From a checkpoint of a small transformer trained on Wikipedia.
Size: MLP 704 SwiGLU, 11M parameters.
Architecture: RMSNorm before each block, no biases in attention or MLP, untied embeddings.
Training: a variant of Muon for these matrices, 182M tokens, 11126 steps.
Each number is 50 + 12 x the weight over its row's rms, rounded and kept within 0 to 99. Layers, rows and columns count from 0. The size before them is the row's rms in percent of the matrix's.

# layer 4 MLP gate, 704x256, rms 0.0869, rows 470-506, columns 128-191
104:27 56 68 55 49 41 55 29 41 74 50 60 49 35 47 55 53 55 56 58 25 57 55 29 80 53 66 59 46 39 49 49 60 61 58 72 42 61 54 37 36 47 64 38 27 63 55 60 48 43 60 50 42 43 50 39 61 48 41 30 53 42 74 42
094:51 39 70 61 50 54 75 49 47 62 67 62 80 43 55 47 38 51 57 37 54 40 50 72 64 58 36 54 42 64 40 51 58 58 72 54 35 56 64 65 45 47 59 48 52 60 70 43 43 51 49 23 49 41 16 38 55 33 78 52 68 75 61 53
116:56 45 45 43 45 34 75 51 44 60 38 50 59 58 51 57 21 59 79 35 51 44 55 37 56 44 52 40 58 60 62 33 51 77 69 34 39 59 27 64 61 46 45 55 54 40 32 55 49 76 58 59 36 59 48 60 55 57 45 57 51 56 68 62
081:51 37 36 72 52 69 58 55 35 61 52 33 44 24 46 88 34 56 50 33 47 62 63 37 36 41 61 50 64 32 58 41 61 42 35 58 37 46 49 36 52 47 46 41 35 64 52 62 56 53 60 51 37 76 71 53 39 33 70 29 59 47 53 60
097:36 57 56 59 44 44 54 52 59 39 57 73 43 34 45 30 50 38 45 40 63 40 48 35 60 75 59 88 46 39 52 61 44 44 67 49 48 43 30 49 55 32 57 59 52 71 61 45 29 47 58 45 34 39 44 52 47 61 40 55 51 47 55 50
102:33 43 39 51 52 62 52 45 59 67 32 57 29 40 48 42 55 26 71 39 48 32 70 35 41 45 46 67 57 48 40 37 22 24 30 39 62 39 49 47 58 45 52 53 43 58 42 56 49 64 64 49 47 79 60 54 50 51 50 41 49 40 59 37
098:44 52 57 63 54 53 51 56 73 38 38 66 45 66 47 50 58 58 40 64 51 43 57 51 29 32 57 43 47 23 39 40 21 63 47 62 51 17 48 55 43 46 70 52 56 55 36 47 64 47 46 46 60 30 63 54 59 44 56 41 35 36 50 63
099:31 27 48 67 50 37 44 52 54 57 58 63 55 49 54 44 50 58 53 37 41 57 59 53 40 34 26 45 50 50 69 54 40 41 50 58 37 54 67 49 46 61 33 32 53 41 47 85 44 51 56 72 67 43 56 38 50 32 58 61 45 56 37 40
102:62 53 60 65 54 65 56 41 57 55 49 39 45 51 36 39 49 48 33 64 52 76 46 45 49 55 64 60 60 59 44 44 42 48 55 76 48 46 50 13 51 56 46 54 39 32 54 40 51 46 48 42 22 26 46 60 59 58 60 52 59 60 58 49
088:64 58 50 43 49 61 60 30 39 49 55 44 68 47 63 53 49 50 73 34 54 47 42 68 37 49 34 38 47 42 56 60 30 71 28 56 38 60 66 54 52 30 34 36 55 67 54 51 52 70 47 58 50 52 44 62 58 39 58 57 38 47 42 56
108:52 50 48 26 63 44 53 31 46 47 43 51 56 39 38 43 55 64 70 44 68 66 63 64 68 42 54 55 19 49 46 76 59 39 55 57 45 55 62 51 63 50 61 52 56 55 74 40 43 56 50 40 55 22 64 56 56 53 43 28 52 38 47 52
097:47 45 43 51 44 45 43 51 37 21 65 45 29 52 56 39 33 41 70 61 47 14 51 60 68 46 60 27 50 31 42 49 59 47 50 33 53 54 39 68 24 47 43 54 50 53 41 54 52 69 37 34 62 50 42 42 41 46 60 62 72 51 37 49
093:46 24 61 56 45 63 53 57 58 54 60 59 62 72 57 77 22 59 55 42 70 67 58 44 45 48 41 46 50 65 34 64 48 50 37 50 46 25 37 40 56 46 52 37 57 41 63 39 53 70 54 39 54 59 58 59 83 42 37 60 43 53 59 65
088:58 27 39 48 58 50 62 42 51 73 61 28 47 71 37 46 71 28 79 46 52 46 71 59 47 43 52 43 52 55 54 59 64 58 57 44 57 56 39 60 47 42 57 59 35 44 51 49 43 22 55 51 42 57 51 30 54 54 40 41 29 30 63 58
095:43 46 44 35 42 58 47 64 57 36 62 46 56 23 25 22 44 55 51 74 27 50 57 62 39 36 64 37 79 50 36 62 54 52 75 58 78 40 49 63 45 48 38 45 57 55 42 39 61 46 49 35 15 49 47 49 49 59 23 59 64 55 42 56
112:71 72 23 33 51 54 63 42 47 66 73 51 49 58 51 50 43 36 64 64 54 53 58 49 45 42 30 37 31 37 50 47 52 40 56 47 67 54 44 60 49 43 44 81 30 48 56 48 50 62 54 36 41 36 59 44 28 54 43 46 48 51 58 31
099:59 46 54 73 38 48 43 62 58 42 43 61 58 75 38 39 39 54 57 54 47 51 64 39 48 64 60 34 40 54 50 51 41 36 58 52 47 79 38 49 47 42 59 57 72 52 40 56 55 30 47 32 29 45 46 68 65 49 50 40 41 67 48 54
104:55 54 53 54 50 40 59 57 65 46 70 66 37 42 44 64 48 45 51 34 64 49 60 48 38 50 57 27 23 63 38 69 45 38 60 48 71 42 44 39 47 46 34 23 50 64 45 45 50 44 55 47 50 41 60 43 41 47 49 57 32 45 47 68
099:45 20 41 48 57 53 42 41 28 33 57 45 64 60 40 45 40 50 45 55 39 40 49 44 43 48 42 59 60 40 68 52 67 41 39 43 54 39 69 51 55 70 44 45 28 46 75 63 71 40 53 49 57 44 64 46 40 47 42 68 39 49 52 48
094:40 40 57 58 64 53 51 47 42 57 49 53 43 19 75 46 55 46 45 43 50 36 65 30 46 52 53 43 43 23 40 46 64 49 55 28 64 50 57 40 55 47 58 42 53 45 48 57 55 55 58 60 34 40 40 60 42 50 52 48 50 66 31 52
104:39 60 69 72 50 70 44 59 52 55 59 41 43 51 77 64 39 38 49 59 39 47 44 34 18 45 54 50 35 49 45 44 66 65 41 51 60 64 52 46 58 71 53 88 48 51 28 37 55 55 60 39 47 47 37 45 74 52 47 61 44 50 49 42
100:46 55 47 61 66 65 41 26 51 33 46 57 68 42 18 29 31 51 51 52 64 66 45 56 32 43 52 55 53 49 34 73 45 64 52 52 36 41 45 41 46 48 28 51 55 46 44 34 59 44 49 45 50 47 38 57 52 61 55 54 41 51 53 38
091:63 16 74 38 54 46 51 59 68 44 41 56 53 48 43 43 53 53 51 61 65 51 41 65 67 36 59 40 55 61 64 38 58 67 56 52 60 59 48 61 47 61 58 70 63 46 44 38 51 32 34 50 55 66 32 44 58 60 60 56 41 41 43 43
111:44 21 60 55 53 63 40 70 39 75 36 50 45 49 45 53 42 38 55 46 46 60 35 24 43 49 52 55 38 51 56 48 67 53 39 47 48 51 38 70 67 61 71 47 62 51 51 51 54 31 38 53 35 47 61 34 50 58 58 50 42 49 48 58
101:54 67 46 47 63 50 50 57 51 46 47 67 39 57 38 40 35 36 34 58 37 59 27 53 50 49 62 50 38 28 50 46 68 46 65 50 31 69 51 46 43 51 52 73 52 35 61 43 40 41 58 69 50 52 44 56 53 27 48 52 50 65 62 53
100:45 43 41 28 63 48 45 49 39 49 72 67 39 50 62 51 54 46 57 64 39 28 30 53 54 65 36 59 26 49 62 72 65 55 56 50 46 65 69 32 38 63 62 64 47 49 64 45 48 56 55 42 58 56 22 69 77 30 66 33 53 51 62 46
106:69 47 51 58 37 48 43 59 49 50 24 59 49 67 61 34 35 40 47 67 62 57 32 49 56 32 46 57 42 56 44 25 45 45 21 31 43 62 47 64 33 34 36 66 40 40 51 45 77 71 54 45 60 51 30 46 65 47 53 48 49 51 51 49
087:56 40 68 26 56 62 40 69 39 47 51 53 15 46 35 55 60 50 56 62 57 55 41 53 53 55 68 47 55 49 59 61 42 60 51 61 52 40 52 40 53 53 56 37 43 47 42 53 47 53 48 67 65 58 32 50 42 43 43 19 76 43 79 51
101:54 58 61 46 61 16 56 66 47 30 41 37 72 44 55 30 41 36 33 66 44 51 55 39 58 55 45 55 23 51 52 49 64 65 49 63 44 51 49 68 43 54 61 45 51 38 46 50 48 34 40 54 72 36 40 58 66 59 32 33 21 27 60 40
093:50 72 45 29 45 75 56 40 57 50 56 65 33 53 36 53 39 42 30 73 39 39 30 71 56 54 25 39 57 65 48 46 40 66 38 54 56 38 51 46 42 37 47 69 73 45 45 32 34 38 32 46 56 51 43 67 39 50 43 46 54 39 71 44
105:39 45 47 34 57 64 35 42 53 63 65 40 56 31 81 63 27 41 37 46 42 52 33 66 56 42 52 60 38 46 40 45 22 61 39 47 51 63 72 53 56 47 63 32 50 40 44 63 70 40 49 38 44 54 46 49 29 53 39 65 49 66 37 41
109:34 60 51 50 67 60 31 69 48 45 47 50 54 37 52 39 48 53 46 57 65 62 53 66 56 54 34 53 43 41 76 48 35 59 58 42 68 36 43 63 61 19 34 46 21 68 62 36 39 32 69 36 52 51 53 53 57 43 61 69 64 45 57 45
102:70 39 68 53 37 41 44 71 52 42 48 42 42 52 54 44 57 45 47 73 41 38 52 44 45 77 42 58 39 56 55 45 74 55 47 53 47 42 57 33 36 55 43 68 57 34 62 31 23 66 41 43 62 42 45 42 39 56 50 45 46 47 47 73
105:41 68 38 42 47 49 42 51 66 42 72 47 51 26 32 57 54 44 67 48 57 52 41 36 65 42 40 28 39 57 45 42 83 38 61 43 44 90 43 58 52 29 61 63 48 50 43 28 32 73 55 76 42 66 54 42 37 28 41 44 59 56 41 42
095:36 51 56 37 43 43 59 29 32 43 55 60 46 23 60 51 19 33 46 42 42 46 53 37 40 29 58 36 41 63 69 59 56 54 69 47 57 44 59 48 70 34 31 44 42 46 64 44 42 69 48 67 40 54 56 51 73 50 58 57 58 46 55 38
105:31 24 79 37 57 19 57 32 51 64 55 34 60 42 34 58 47 56 48 54 52 62 70 60 54 30 58 60 69 26 44 66 58 48 46 59 39 56 62 47 46 57 67 51 71 63 57 43 43 47 52 45 48 36 43 63 29 39 54 31 48 39 47 54
101:48 71 44 56 82 31 64 55 44 54 22 30 62 73 57 43 35 58 44 51 29 51 68 54 56 47 74 48 45 39 46 55 53 66 55 43 50 48 44 40 47 52 69 36 46 61 41 48 26 29 41 83 38 46 43 41 75 69 64 60 40 39 57 61
# layer 4 MLP up, 704x256, rms 0.0857, rows 470-505, columns 128-191
109:59 65 58 35 50 67 46 41 40 44 44 72 32 38 57 56 46 54 56 54 55 62 60 54 67 45 49 52 25 45 48 79 36 31 79 40 57 37 38 57 69 61 59 55 59 62 22 65 48 36 50 56 51 65 33 37 40 54 56 61 50 49 42 48
101:68 47 47 61 60 44 48 45 51 48 46 54 38 69 33 70 66 39 25 64 45 54 60 52 46 59 29 35 40 56 32 61 53 60 45 48 42 64 51 55 46 43 46 59 68 54 65 44 41 45 76 41 43 53 53 52 46 56 56 65 41 64 59 35
116:36 45 62 62 39 57 48 34 59 24 60 42 46 60 50 41 58 33 52 57 56 30 49 43 64 41 49 48 65 40 43 39 54 34 62 49 73 60 25 66 45 70 38 44 32 52 35 59 42 32 39 46 41 38 53 48 58 67 24 56 30 69 52 40
084:51 40 41 81 52 73 48 58 53 56 56 42 39 43 41 85 38 58 62 67 36 72 50 34 62 38 70 54 61 44 65 27 63 43 40 47 63 49 51 51 46 55 51 50 49 53 46 53 47 34 42 56 47 76 54 73 49 45 62 27 68 46 51 59
092:47 54 50 41 46 52 38 51 35 30 93 55 53 68 28 40 15 49 59 69 65 34 53 46 63 21 53 41 49 56 47 71 51 64 50 45 56 45 47 53 63 54 32 72 60 49 48 37 51 51 52 44 53 61 38 56 33 74 54 53 58 58 47 54
100:41 69 51 47 64 77 51 47 64 39 48 49 46 35 56 58 54 51 44 58 47 50 41 45 46 73 61 34 64 58 48 55 80 38 61 34 34 46 52 67 45 42 54 44 49 47 72 61 31 53 43 40 46 74 62 39 75 57 52 36 56 69 31 56
101:44 56 69 53 44 40 58 22 50 56 56 52 31 35 69 60 59 38 53 19 45 55 54 73 60 69 40 60 60 48 39 54 57 38 43 45 62 64 62 58 40 33 45 41 37 65 70 66 35 51 74 59 63 79 45 58 44 51 47 69 70 67 44 26
097:64 54 49 59 65 48 43 38 34 79 52 27 66 51 43 65 74 47 48 41 45 61 54 18 45 56 38 51 53 27 32 48 52 49 50 44 67 56 44 33 62 68 43 43 54 51 64 79 55 66 39 48 76 45 47 56 29 47 54 60 60 55 41 65
102:51 46 54 60 34 40 50 12 51 50 41 35 34 43 67 62 44 65 57 53 54 39 41 60 53 63 58 50 42 39 44 48 48 62 47 41 48 55 44 31 57 65 65 53 53 32 60 77 31 42 40 42 54 42 50 46 54 36 70 52 51 44 64 43
091:30 54 39 59 49 40 46 44 54 64 46 60 16 41 33 46 43 56 30 73 33 59 58 32 53 42 33 62 47 37 33 54 60 29 55 44 49 27 53 43 41 60 58 66 33 54 55 49 44 32 61 60 61 44 65 50 39 50 50 64 48 38 72 55
113:47 48 57 37 71 52 62 57 47 51 68 40 45 67 52 45 57 57 58 61 56 48 42 42 49 44 39 50 29 51 57 60 53 44 61 57 49 44 65 60 35 32 47 50 62 30 53 31 49 70 47 57 43 46 65 59 68 51 39 48 68 39 64 60
098:56 46 56 34 51 44 64 46 55 65 47 34 46 47 58 45 57 58 38 32 51 33 52 43 65 51 60 44 47 63 50 41 61 39 63 37 70 50 48 50 48 67 57 55 64 55 56 70 72 38 47 18 49 65 46 69 55 44 51 33 69 38 59 35
093:55 51 47 56 47 41 39 71 57 51 48 42 47 49 63 45 56 52 47 43 36 54 39 46 46 51 62 65 58 52 47 57 52 53 51 48 45 40 36 63 41 32 42 82 56 56 43 73 44 37 39 44 25 57 49 49 43 42 55 32 66 40 58 68
088:60 48 34 61 27 45 55 43 51 47 46 73 33 43 44 68 69 41 50 29 31 49 46 34 43 47 58 53 39 50 49 53 41 41 40 56 59 52 58 63 42 54 60 38 71 59 54 45 58 64 50 51 63 38 53 54 45 59 36 64 61 48 53 53
100:56 39 53 55 24 84 53 57 51 55 55 40 36 58 48 32 47 57 31 64 49 59 51 49 55 45 52 32 60 47 46 57 38 48 49 52 85 39 40 48 39 42 47 46 70 61 47 38 31 56 57 32 45 48 68 33 43 31 54 57 80 69 52 52
104:49 37 42 47 62 33 59 56 50 54 59 28 52 49 44 57 40 52 30 49 33 26 47 53 38 45 38 48 46 70 68 67 59 47 40 39 47 57 36 48 51 56 45 49 49 58 32 33 31 65 34 43 44 47 50 53 51 44 25 53 70 49 51 52
102:38 62 61 60 23 62 50 48 32 55 49 51 56 49 54 49 47 51 64 51 37 70 39 40 47 53 39 41 41 50 44 54 43 70 43 33 55 72 65 42 66 47 29 63 54 36 47 43 61 53 46 45 63 49 38 33 55 67 60 71 67 48 73 73
103:52 48 48 42 55 35 54 47 49 61 41 53 49 38 57 59 43 55 38 48 63 35 51 59 58 55 50 36 33 54 21 47 66 68 67 38 67 62 32 26 24 45 39 62 60 63 45 64 46 42 66 54 53 26 62 52 35 41 47 50 67 49 55 66
100:42 26 47 55 38 78 53 42 56 64 46 44 52 63 48 52 42 62 55 38 34 27 46 50 33 75 35 57 62 45 70 34 33 60 42 48 63 39 55 50 58 57 45 68 40 45 57 70 43 56 69 42 32 61 65 49 33 28 38 22 54 35 57 76
097:56 55 39 44 32 38 58 69 69 43 65 58 66 72 52 29 38 53 46 47 49 59 47 48 59 46 35 64 71 60 46 56 43 34 57 50 56 35 12 65 36 42 31 70 50 67 41 55 62 35 60 30 73 41 68 35 64 63 57 49 53 56 57 61
103:53 36 65 63 54 70 67 57 40 50 38 54 45 36 63 58 45 53 53 51 47 51 53 54 63 57 77 66 45 47 48 57 45 44 54 62 43 59 30 34 52 58 55 53 78 51 58 58 25 66 56 57 52 43 65 48 47 64 74 50 53 72 62 47
100:32 47 66 61 69 57 41 53 40 36 52 48 53 52 36 46 40 42 55 68 30 31 77 68 59 59 36 46 65 56 39 44 46 30 58 62 57 55 41 50 52 54 62 56 58 45 57 57 52 61 50 50 50 50 55 42 52 30 37 25 51 46 47 69
094:52 41 35 33 41 43 60 55 55 39 37 50 33 37 49 69 58 49 43 58 37 50 42 54 51 61 70 42 40 46 45 64 42 56 88 42 53 65 60 40 53 47 60 53 45 35 59 49 53 50 65 74 32 58 41 56 49 41 49 57 45 47 46 67
106:45 45 40 50 67 55 40 82 74 70 41 52 64 54 56 34 44 41 38 53 39 64 53 52 45 62 42 58 53 43 54 48 62 67 64 87 43 25 36 59 46 28 40 62 37 45 45 38 59 50 29 67 26 48 56 36 52 30 39 68 18 39 37 38
101:45 47 48 63 80 67 46 59 45 52 52 65 63 49 34 35 41 53 46 51 25 71 34 72 70 49 27 59 42 31 28 69 71 61 60 51 53 66 44 47 43 66 51 58 39 46 48 67 38 52 46 64 44 52 46 49 55 56 58 45 49 53 59 59
095:41 52 49 42 60 54 64 43 72 13 43 30 46 46 25 46 35 72 54 42 62 40 66 44 72 52 47 46 41 68 46 55 53 56 72 58 50 41 43 53 62 54 29 62 72 40 34 67 52 48 57 42 60 68 76 54 48 42 38 32 46 70 45 43
104:52 44 43 57 46 63 35 31 62 74 51 53 49 69 33 51 26 38 30 29 40 42 51 51 51 67 50 60 24 54 61 50 58 62 36 28 41 38 54 54 46 51 59 69 70 66 62 23 41 59 51 68 45 68 48 52 53 48 73 49 41 56 39 39
082:31 51 49 31 38 45 65 56 52 78 62 65 43 33 37 65 41 44 42 53 30 55 43 44 58 43 51 52 56 50 48 46 48 54 49 33 31 65 43 55 24 39 66 72 65 49 55 52 56 15 26 52 40 50 55 52 50 62 47 49 44 56 52 48
104:44 41 56 50 66 64 48 68 62 59 45 46 38 37 43 52 51 33 75 65 60 49 57 33 46 33 56 42 58 47 67 61 41 40 42 51 64 64 36 38 51 58 57 45 54 55 44 57 65 67 52 52 53 57 56 71 45 60 70 59 47 49 24 51
098:51 45 38 65 41 52 23 45 49 61 52 51 39 45 41 43 37 52 34 55 50 47 37 49 44 52 42 51 77 66 39 44 42 59 46 69 60 42 71 60 34 45 52 46 37 65 59 86 67 49 66 37 33 52 66 46 52 45 51 50 58 47 41 42
102:49 41 55 53 41 38 40 33 39 54 61 33 47 44 38 64 33 50 48 36 81 66 52 36 48 32 51 48 65 73 56 57 59 34 67 57 72 67 52 49 60 29 53 56 48 44 56 49 40 58 59 52 25 81 18 48 54 34 44 45 41 34 55 46
116:64 58 58 52 45 48 29 43 39 65 79 68 67 72 55 61 55 65 40 64 37 29 58 55 48 76 40 40 46 52 56 44 40 42 44 72 30 39 38 61 58 56 49 75 50 50 47 57 63 72 49 50 61 47 47 76 68 39 40 53 68 51 38 62
106:44 56 46 35 61 52 64 45 38 35 27 57 47 59 61 43 46 70 86 45 56 47 58 77 46 40 63 41 56 47 36 63 73 37 33 56 26 56 43 59 62 50 62 40 36 60 60 40 63 33 37 59 29 49 55 47 59 35 38 45 55 52 44 51
106:76 40 26 57 62 56 61 33 72 67 75 31 35 71 33 57 53 42 39 48 49 58 63 49 35 32 47 66 34 58 60 23 59 49 46 75 43 48 51 48 69 39 53 45 52 66 52 35 59 49 62 65 52 55 53 50 67 45 42 47 54 54 74 72
098:33 50 51 38 37 58 66 56 56 46 57 40 53 32 51 53 34 20 36 51 50 26 51 49 50 51 57 70 47 57 42 44 64 60 53 40 46 42 54 63 64 58 43 69 59 28 77 34 41 54 61 18 59 50 55 47 59 44 45 44 61 44 47 35
102:41 52 47 67 19 51 36 30 60 45 34 39 52 63 43 57 64 79 59 47 27 33 42 71 45 40 22 50 59 60 58 40 41 46 62 61 52 52 44 40 52 47 51 60 38 59 65 53 23 43 51 49 36 57 56 48 55 47 58 54 53 47 48 27
# layer 4 MLP down (transposed), 704x256, rms 0.246, rows 470-505, columns 128-191
109:41 58 51 37 54 78 34 55 52 54 57 53 53 63 75 63 48 49 49 36 58 74 50 55 14 61 44 51 43 45 46 44 59 32 50 44 42 40 66 58 70 42 43 50 50 61 51 43 58 56 22 34 48 43 60 50 35 31 43 45 47 84 46 32
095:59 56 56 47 57 62 41 76 50 42 45 55 30 36 59 54 69 42 41 69 33 59 63 49 53 63 77 56 41 59 73 41 62 53 45 60 70 60 27 82 48 42 24 63 69 33 74 50 43 42 71 32 37 55 61 53 62 48 48 66 39 51 52 31
112:51 44 55 50 56 37 44 55 45 51 64 67 53 55 57 39 37 45 66 68 44 53 40 73 32 37 66 51 60 54 57 43 41 58 63 37 50 52 55 58 46 55 46 61 35 43 60 49 46 60 55 34 42 60 50 51 51 65 66 45 58 53 48 53
094:68 58 59 57 42 35 59 54 53 47 48 58 44 51 42 40 38 64 54 33 44 60 54 33 49 09 56 55 62 36 47 59 57 45 29 50 34 53 39 70 65 53 60 55 45 61 47 58 44 28 45 36 46 39 67 41 61 55 29 57 38 31 41 62
095:29 60 28 20 43 34 50 56 59 26 37 71 47 29 62 54 51 45 58 47 57 41 55 65 49 51 52 67 53 46 54 56 45 58 76 43 49 45 21 45 77 32 40 31 48 59 57 36 57 47 47 62 77 57 60 64 58 42 44 32 69 60 48 48
101:54 69 53 54 36 39 54 46 56 41 53 36 56 52 31 43 53 67 45 77 59 35 62 60 37 37 37 68 38 34 68 70 31 52 40 73 17 66 51 44 66 49 49 40 40 41 44 33 46 36 67 34 48 47 37 74 48 44 72 34 75 39 57 61
098:45 52 36 70 51 36 23 49 43 28 57 38 63 47 44 56 38 43 65 69 62 51 66 43 56 40 63 72 53 64 51 56 52 74 42 69 50 57 35 60 43 54 52 45 25 24 50 68 62 56 63 43 47 31 28 42 37 52 48 38 43 31 39 45
100:56 48 49 40 39 45 44 49 46 52 31 27 33 53 61 54 57 67 49 46 51 49 46 43 25 53 44 52 43 34 36 61 40 36 61 40 45 36 34 46 36 58 59 48 45 44 50 34 39 69 59 35 54 63 46 29 37 54 52 49 57 45 47 62
101:61 52 45 35 45 77 59 30 53 73 47 56 40 40 47 46 52 44 58 42 69 44 54 53 74 33 35 46 42 58 47 25 56 33 53 59 47 59 52 65 61 47 57 48 57 45 57 45 52 51 56 56 63 58 63 65 48 51 33 50 55 55 51 51
095:50 73 59 43 45 57 46 56 42 51 56 38 66 47 46 67 42 57 73 30 65 32 57 58 43 54 68 28 51 56 48 57 41 69 48 46 39 43 47 53 55 36 59 29 48 42 47 50 47 50 55 30 46 59 43 43 43 76 50 47 37 27 39 52
106:43 58 48 62 31 42 37 68 41 57 47 53 66 51 61 49 57 42 61 66 47 51 58 43 54 35 56 48 44 50 56 31 36 62 59 34 53 61 43 84 48 55 45 52 43 62 64 42 69 19 55 55 65 44 66 45 45 42 43 58 45 44 27 45
103:53 52 53 39 68 66 59 43 43 57 42 69 66 57 35 62 57 49 57 33 33 21 58 53 32 45 69 59 33 51 50 51 58 48 45 57 62 49 41 57 52 34 53 36 52 54 44 53 45 51 36 36 29 61 44 60 57 39 54 44 55 36 44 65
093:59 48 61 60 53 72 72 39 61 41 47 31 44 43 47 34 48 57 64 38 55 47 59 46 59 49 47 73 50 44 40 74 43 54 69 54 44 48 44 72 46 37 68 80 63 47 45 47 51 75 34 39 59 46 47 39 43 45 36 40 57 72 46 40
089:62 61 44 25 84 45 58 35 28 30 51 35 59 51 63 66 59 40 63 37 70 19 45 43 55 54 52 36 44 30 32 44 40 56 49 45 49 57 66 49 55 58 33 45 61 37 38 58 54 53 52 82 54 63 47 66 53 59 56 43 45 34 53 50
100:52 59 70 55 55 61 34 51 42 42 41 58 48 58 57 46 50 44 57 31 47 70 58 28 41 58 44 40 48 58 38 64 46 47 45 60 69 50 37 48 48 60 44 47 56 74 79 38 47 40 42 51 32 49 70 24 42 60 56 58 44 25 56 65
109:50 47 42 55 62 23 64 48 44 52 43 40 40 37 49 42 67 32 55 45 50 58 56 38 44 65 34 40 39 57 39 53 44 51 80 71 31 58 65 51 38 51 57 43 37 50 49 54 58 60 33 55 54 49 38 39 40 41 61 62 48 42 47 59
101:45 50 35 61 58 29 32 68 52 47 51 64 56 37 30 38 51 48 32 60 54 52 68 46 65 57 48 66 48 23 27 66 38 44 47 57 60 51 49 58 53 51 74 48 20 51 33 69 47 49 62 55 29 58 39 45 54 60 76 52 41 65 32 56
099:19 74 57 55 78 53 63 69 31 40 38 53 62 47 55 35 70 74 38 31 74 39 22 61 60 49 63 48 64 66 41 45 40 66 59 54 36 40 51 59 43 70 62 28 58 56 54 52 57 40 41 52 51 48 67 63 52 61 50 64 31 53 56 60
105:40 56 50 40 17 79 40 44 37 65 57 42 45 40 56 53 52 20 41 71 66 21 71 69 55 53 43 41 40 60 54 36 34 47 65 45 52 49 53 69 41 40 57 63 43 58 50 47 50 52 60 56 56 56 52 52 50 47 50 46 45 54 48 56
099:36 50 51 56 44 65 71 61 23 45 43 65 36 61 57 49 37 39 67 64 46 68 41 60 55 52 41 35 47 45 47 42 58 43 48 56 54 56 80 55 35 40 58 45 59 31 54 49 55 64 34 61 41 35 41 43 23 42 58 32 66 62 59 35
104:31 61 34 36 56 14 71 24 60 23 53 46 59 41 60 53 61 46 37 53 62 53 47 70 59 47 65 47 45 47 48 74 61 41 66 51 51 47 34 48 48 64 38 66 40 32 55 36 56 51 49 48 52 45 49 51 56 54 56 41 42 77 72 49
101:52 44 46 36 52 64 46 55 55 44 34 58 67 34 58 61 40 34 71 70 62 45 34 71 53 58 68 41 55 54 45 44 57 64 36 56 55 51 39 61 56 52 51 62 43 58 51 55 35 57 53 48 47 55 74 50 40 48 64 43 51 31 54 74
093:49 49 36 42 33 39 47 50 66 47 47 56 57 60 55 38 71 47 41 51 44 47 55 58 47 47 42 44 47 48 50 65 75 33 65 26 74 60 60 56 45 61 48 49 72 56 48 58 64 38 48 66 61 66 49 24 43 46 39 26 60 37 26 36
112:55 57 21 46 74 30 53 40 44 45 62 52 36 46 49 38 53 30 62 62 62 49 55 75 44 57 27 56 55 46 58 57 65 80 57 46 41 63 57 52 59 58 49 66 59 36 41 58 54 40 37 60 45 50 51 53 55 52 62 67 57 50 33 55
117:66 58 51 44 66 62 48 37 36 40 57 59 48 35 61 55 67 50 51 34 61 57 50 67 64 69 44 51 40 51 47 47 69 45 54 48 48 59 42 47 46 48 58 64 51 60 62 51 54 35 43 54 42 52 45 37 47 46 46 41 48 57 51 39
103:39 53 57 46 51 68 57 31 61 55 40 39 69 42 57 50 55 33 55 64 40 58 46 45 56 35 49 62 57 48 13 35 54 16 34 58 41 36 67 30 65 49 48 54 41 55 61 47 58 48 52 69 53 46 61 66 44 84 31 64 61 58 52 23
101:65 60 52 48 45 37 53 48 52 55 45 66 74 49 43 22 67 46 43 54 41 50 50 41 49 55 38 48 58 40 72 55 45 56 43 40 58 57 39 53 66 52 48 49 32 56 34 69 74 81 38 36 43 47 43 18 44 50 17 55 39 53 41 55
088:41 59 63 40 73 31 35 51 38 82 53 39 39 41 57 54 52 51 53 51 57 43 61 27 44 47 86 44 64 46 57 48 52 45 75 55 49 35 59 20 58 49 52 44 69 57 57 58 57 43 58 44 34 39 50 60 39 52 47 45 49 19 64 39
101:47 62 31 62 58 63 39 33 57 85 52 38 57 42 40 41 53 66 48 59 54 59 54 41 41 65 35 56 47 55 46 50 47 49 57 48 62 42 49 58 65 17 61 77 51 38 46 51 55 59 38 62 47 48 61 41 48 62 63 50 77 76 21 41
091:41 44 35 76 69 39 48 45 55 47 21 61 67 63 65 48 40 52 50 35 39 49 42 36 52 53 37 46 73 49 60 16 51 50 76 34 74 45 51 33 65 63 70 48 61 50 60 28 55 30 52 41 44 56 67 53 42 59 34 35 59 55 44 47
107:51 62 53 48 37 70 48 52 61 40 44 36 63 58 34 63 51 35 51 61 66 56 55 58 49 49 27 41 48 29 43 63 35 63 13 46 52 42 36 53 45 81 65 39 54 68 50 49 54 70 31 56 53 63 68 46 66 44 55 63 46 62 50 48
118:38 40 59 49 53 38 34 32 51 54 36 60 49 38 46 33 61 43 54 45 56 55 41 22 26 60 55 48 47 54 43 55 42 43 40 41 36 50 53 61 70 43 37 39 57 54 65 51 57 53 45 44 44 47 38 36 45 46 52 36 68 34 74 39
103:48 49 60 55 58 42 38 38 36 40 47 63 61 49 61 36 50 48 58 54 51 65 73 49 42 49 62 45 54 49 42 65 55 32 65 39 57 42 29 46 55 38 43 56 60 65 62 33 23 38 46 60 31 59 35 23 50 46 50 29 39 77 27 63
104:59 70 62 64 42 68 59 26 41 53 63 38 56 34 70 46 29 59 36 64 42 27 70 38 36 64 33 60 39 57 56 67 65 60 65 62 54 35 71 49 50 62 63 35 30 43 53 42 63 34 57 42 43 46 50 45 37 76 48 43 66 43 34 57
099:48 67 64 43 30 48 72 62 53 50 42 75 46 55 54 51 55 73 43 56 65 45 55 54 40 62 33 62 51 49 45 48 32 42 46 53 49 49 30 63 23 75 54 35 39 76 26 49 31 38 56 44 68 54 47 59 38 60 44 42 44 31 41 53
103:40 48 56 38 61 53 46 46 49 42 38 50 46 35 51 23 68 58 49 54 28 78 50 70 50 50 45 56 30 58 56 20 35 65 54 45 41 52 62 65 58 64 57 58 32 48 48 58 56 40 54 39 57 46 48 35 70 54 44 50 44 36 38 53